config.toml
head_dim = 32
vocab_size = 16384
attn_scale = 0.177
init_std_down = 0.00443
beta2 = 0.95
weight_decay = 0.035
decay_shape = "linear"
doc_mask = true
train_tokens = 182200000
Each number is 128 + 32 x the weight over its row's rms, rounded and kept within 0 to 255. Layers, rows and columns count from 0. Numbers have three digits each. The size before them is the row's rms in percent of the matrix's.

# layer 3 attention value, 128x96, rms 0.151, rows 28-127, columns 48-95
173:097113129165141113112143174182089123166140019141139163133090100104093140167121093074124126121079144125108125165146134095093148096124120070141092
091:087115158155178079128098109165135131124155136130108132157164107102151090122077165207144121161175134107113117098140131196123130143112101135185117
106:143130071125099177137134131147190187167121196137150126108129099151126139172081134112110148123090070100145132090135112130175111161144164183109091
106:183168119092082108156157206058120124105107109126169113117188136155122136058169118147102122118092162150123131146064113097110187148138095141092141
081:122123168163091135131144130174084084071147131140124148108072112093190141134112113074106110083073145131117124149115083088100141134125078121084098
082:105094130112158140151108091125147200090147208119120125132141155138131128143129152112167146111159098113134130067162141178175066169127228106098142
080:141094143161167129133067085070174114126162122111101141121097132168088105137101142158137131131194124129141124131161155145122066085101117141141202
075:148081138178145121037153129086150129086147084130064207139173162118134098109083133093157134094165116107211121085152131131161079093095187082092117
071:145115100203128116131156146100108127101172063148109132116232126132139108074075152136139106081144178081109130096165143126178059130116117111123145
076:127173095118141120139149128161101144176114112180139099142066106107136136118134139170096132110146101128058118177105100093119189141140065123149163
075:141109188117054178129103090138203178081100152130100119130073091121137101090096158090093101137165109140093134156121167135134088150119135118110117
089:117157092115182130254154080126122117211150114080149096153157149200082148151160133153152148133168114167123126138099099136120148118136138160160187
092:146085091068093077038149153152111138116115008148110132118134135080128130170126130158101116099064159175174135121136157077142155147113118115090137
084:102125119148140068130113173109095168163106125129092121130079179119156156158152133156152123026112106125107131137114114109108174138125151080155125
097:127130174178139121080102173123157121145081095126127130128065069149110124157137097144107088130116147101126134148073119095061220099131128092123135
083:140113181184076106084074212119129128062111084153105147132160096107174108116082115117099108099148160073112139133092172097089165138123078117138103
080:134157149147144129172123190108110101093121131143135129117175105155166108057105157136155113135197200070078113110108079164142089112122082118136205
081:106106115090178091238120118116127125150109171111120137143170169174168128093190140120168128148174121091110129148126173170140111067126160118135148
082:128138141197058092173104130075123167107161110119136062079185172116080138109153155140128135102087125149157133106138108136115097243115160127104069
089:114128138111107076241100168086098159134037179121141079079122148113142143113204150196132118154086160142122139108131163125113184164160096084160102
086:150141125188126107050121177087097126170118101126077155055126167072109119142104140174131121104106066124178124114153144112102104093108130076110102
081:117122106077145102129137070130140134125152167115117101124131180128168141090153162123160141108188127201182133093165098156175055154112144146135104
090:138158146138099097162150132151100073108176115159117135048049093134196147155100141172099096139067138112096135132108052094101102134120088088095128
070:097131091061135128189144116160135158135044151153138101118104115110198125099148150122153128101135111163115120146134115171185114199156087110153111
074:162149156132085126139138086111109139162182121090122151071135132147057119169096111125095128188084088106119134129149167076083114079119136132083135
078:160121122147153134110163100104151147144181169096121146090142164135087140169088152139136147180110086128177132048190177149168099086100189119096086
076:100129122138183115152087156152157093123143101137187090144162093143121141132147090085137132137098178183155135101135155165134184164170142188181054
074:128115069112089115141143067106152166092074121142123062113131179100086125084140169154152134121132170223159142131154147149199108213135147103143150
082:106139095050086132156157064135116154089149137123142098164131174142147134076152172127137144099175119163101132150157114160195028188129106151138141
086:145112141208104117128158148074092133122092054089078158145172176135091121099135125111148120033166133136123132188124123092112161109103104075124130
085:146124157090089130085076149142117150090072242179137142095065101082169129143126139139116112139085143075132137092132189145131152121130142079118105
077:142083134170117109156144125069151163088128141134081153099189165127128094075108169141168109150147145105176128099170099137177047106121154068068134
083:086149063098153149165134091145122117157162147151155085138135157146153149123135151141121163091162110215127115140135089167155089209131129194178121
076:095109089062114136141140095136153193133088181153147123158140126139158117076143158136116146106150128173102136133153127182169114194142123142151098
085:146108118109146120057114136081136124034105103139117122154189166111137114047145158126163136132184174151187126107136089176165086164130135122096167
092:132075097052116080015125100100147175092081094145091145178119163094085125132116145182147129114133145145158143162141135133122130137105174086088154
108:132096155143115091181079135139135062096189086144076158153137166112192125150172138121143117114166154174167124069061099101099101173105108192128132
072:112121138066139075058078136135131115075098192102119101120115130142103135126141132148124129143109147128042142087124157102162159194133167128115088
097:157154102148156196163172134117113117143126102125217118102130064137091150097068114075137149124055163092149129181112117146130122093150131133161162
103:141171132165202140134127101146072124150179146130118076073044124082069137149091138132155157142086082067156124166159144104130124077112140102130139
107:130128106076098146087226098113136167100136089149160177126142170123121138066131153040120117097163126096117147104134153109191050142065133092076101
111:139109175151100107161150147114109163086087100114091049116114079144084101128102142110140120116103139173154117180127087125120136150129106086109207
096:089139132125149114087072132145166106138080173137138134159164043180143123153087115163094117185079132184059126122146082163092211194190159156138103
109:138150092184111165212190136169108129168140098158148096101097077140066151150077155162138151163102138072129121173118050128122092126091118133118163
089:099082094043066163152103116165153145092138146093157227182150137159183109154168130121106109107160173162114135112099106179101088156113118165138111
096:155092192160146090145172114099094144103150084139058073135114154070100094124114156119172133103177129134162114141164111126156109136096086108119162
113:110106121118097126088167147118161136110144110102154166188150169104168114112147124084092133059173178139088139089143149148178081161086110179197098
095:106132123058221125097070098127154118130115196108103226127106170146178138117129105143149113125172103076127127115130161130105162052144198094094118
093:123111147068180124097124105095169088148117128114124119093048161173163140131128108080120151066166113117108146172126176102211117094084181117123071
089:122148108147162131124060156126194115161118212103133121153191074160145117172124105220116135146156124141116129080142107157103194144185155167197118
104:095123099057155140065110120156187088132115179134172199139138134183182159116145109114088124126139137116058144088118117136131127139129176162146033
106:114131175117051166153147073097119184076120173096137140170128196136158107099169140082123101103190136164098138164105091154116094147102090137120182
092:132114163113176088082086118132133184146143109147051145134091149063122101165138124132145136130149048149170129124172171116098176098176116083109094
079:090086131023126167116073078147168123089131147124129186129080118147207128145152122094126108109158126166114140133108063143127095177154131145116095
098:092117072067113139127180120161153159141092100170136177133067107164120132117097159156112115131116155108100138199136066162141083133106117084086107
098:125105147172117098125156168143138149108132084114109086206158065104103113133124122092126128085190169149121121107134155121119163132103098148167121
103:133098119079141119115117123126069170133197100103130192125107168069123124163167099096131144115126139082177139111157255100162106087118134121127113
091:149136135170157118181179135150103141170210069134093116113074143063112134162084132102161153081172103069160117149146114100138067088056115116179123
105:105129121095118141164144081173095190136172096104111109129052116143080131192119131124119129107163136082107134201128161125156106089076096108103136
070:137120138068122116077105131101153134073091148142122118133122163175153109088153133135124106142132128199153135112080139155121148168192157140067205
075:127100116066140124117083115091149069060141150125154088121152100198141121136141131128134096121103168151118136102098114145197107223147194164073105
122:131142158154133142187179099133066126108199094116106100128081203071107125139118145072152134096197140083111123153130139103159050118065083120122180
097:142146159145193152116171095098098110122086177112150061103105163162130127044109118093144129145148130098114125180147131137146197063163147073110157
077:137079132029119126121082129119141120097139157125128163093128097191183135128138126144129116112054147135152145125122115140160119152151149111066143
086:158100145143162089138137134132108164159150100141075131102084132059081130180117130126169150096130099070152128134177192105181147059107105063179150
072:115113113086182092139087123133118047098159139127134109061113166165172141121128147149144128183080170087105125122110143135165104163143155126086090
089:138153139120152103090140160078174116126056088155118087120092098149087129081096129097120117112118092167148128192095108128111156119153144092092146
101:110113094103087116096148138140147196124084062174165166112103054154101122141117126088114112127058140149152130146149145150149112163143121081085092
079:087132112115184124131100101159191149171004060134163122110123124112127111067086120125136128160087169147158112162149088096099149123122134106103098
078:106143128077130115122080140120145081100204113125106080151114178116215121121111145179112107121129160157075128137118102146133073199136178191115110
078:116125123054047124191131133110103185159056095138128080108078151107138167163181119107125152138135108229181120120142113090095157182139147138137102
075:103153156204113146057168121158148144138074172128090178131102086090161141137089133069160118100147109102164122150164031129174074110078087095094080
078:127100148100166137140121029127166073146156129109107144123107130139151131141082125077157142099209079185200114110132068118147044135048126156140138
087:151150105148141118065105110065132076116219054161102131079140204122180134120137155136124119091124092125157129138123125142161075155097145151090161
089:151140124148107150074126211110102141110139136122114096124128131119188147189154124107111150018115109223115118113125087121177163133096071152147094
084:102129100101062139171152141191123133142160104183111214128121118089107124159111130183116124196096115085162122137137172168130102149107114076089097
094:135135122107110119100160142150121094132186149120151106147095116142094126156153116113086128143125126101069126038114249130147202122132167140182108
084:157142150121149082198182171036104096122137160117122119137134255126156125111140141163139143076148137066101136119078143112123174119116183173127093
084:131141112144130087150116118128149101115166090160115138120140192109123171114131144105134133119108131050100125103094155146127114135086208120069088
081:134156116139063120178112131179037179149069108170100140140100124115123172104155138146136149072139083136130133197137136101084149123123075109078142
064:103100140144142130173159082117127165151062043137091184193090170073150121105107125159136128097121113112168109173125171103126154147063093101069129
076:134097136132188144096166104083150092104231164096155092155154159145105090182120127168118130177143131168120144101127188179159140164191134115152146
084:122097146181123129128085166105097102124164136130139023131144163168141133126157125137088130119107171213082124162109083168160157153205053182187084
073:112103105071083092194117175190102117116186150070149113091192132171171138151147132134095136145117188190038135094123130147137111152160131152182133
094:144112090140115129118141131180151159110197070153105162101178126120101115112130151155109137178094131067112136085127252128124127102088093045097174
086:149114104134185111127153076179079141095176129124106160174149078136081102075117122165139120105161156025112136150138192120110128077131135088115184
071:120151129106194096054111121106160137097122176163123056110076124166137108124137128162135101156121159079055141166132105130108132115206205132107174
075:123120110173195139066172185127101219126059079124146153164177068154070085094134115118137128127064139102106141157144170103126192120168108092115174
089:122077133110131124100110082097075123046101112161120115156058106108120112186100115157143125140145167094118133134151134136194115132140187117090176
073:125163142100154123135174095121193106148201159108135135100167137158142100049134148121137111169138133106117137152143111126077050120172184118155156
071:128116113155116100208104168121067151148092034164131158122155189085134168088135132117110141108072147114134115190090197105103158148106067091091119
102:106135124128141155067174150097113202113085132168123092155113101158069141172149122126134137100119104152117126178164139150147181190154161086056104
071:142129147068176102128066128091082134101159141134140106130144137169154096121160112129124099100168124143090134178123157121119151136198168187159179
072:148128129157107114042147120088107159074115099155133097091093079112133146144146149083120121067142156100148137115132167088107199113098115082104185
074:153114159127109161114177124161100129111227148107102123148106131130159119156133131081135142096168084133155123086123202140144111098093064135175140
085:137142097100084095165090116140190127142107058155157176037162147109096129090133131116116121166101130093165135067168216092107115126077153089143135
081:136089101071117138093083132150040123058195136109111141145143102118138124194136114223121121092154162143112143151149090156200082156151125163131191
076:129154129142127106083076101095101173115088041146113057079111149106149144115141145176109104093115147159136132125141122099102161195108131116088098
072:126158129134179128081103112129150118088162161138133077127113085156117089123146121158140107152144168076049132145149088128101121100207168152117189
070:130112089049097104143113132110168087151120111080167083077147191137178145148164132200113119201083180216094143090127106133126116195169139142173119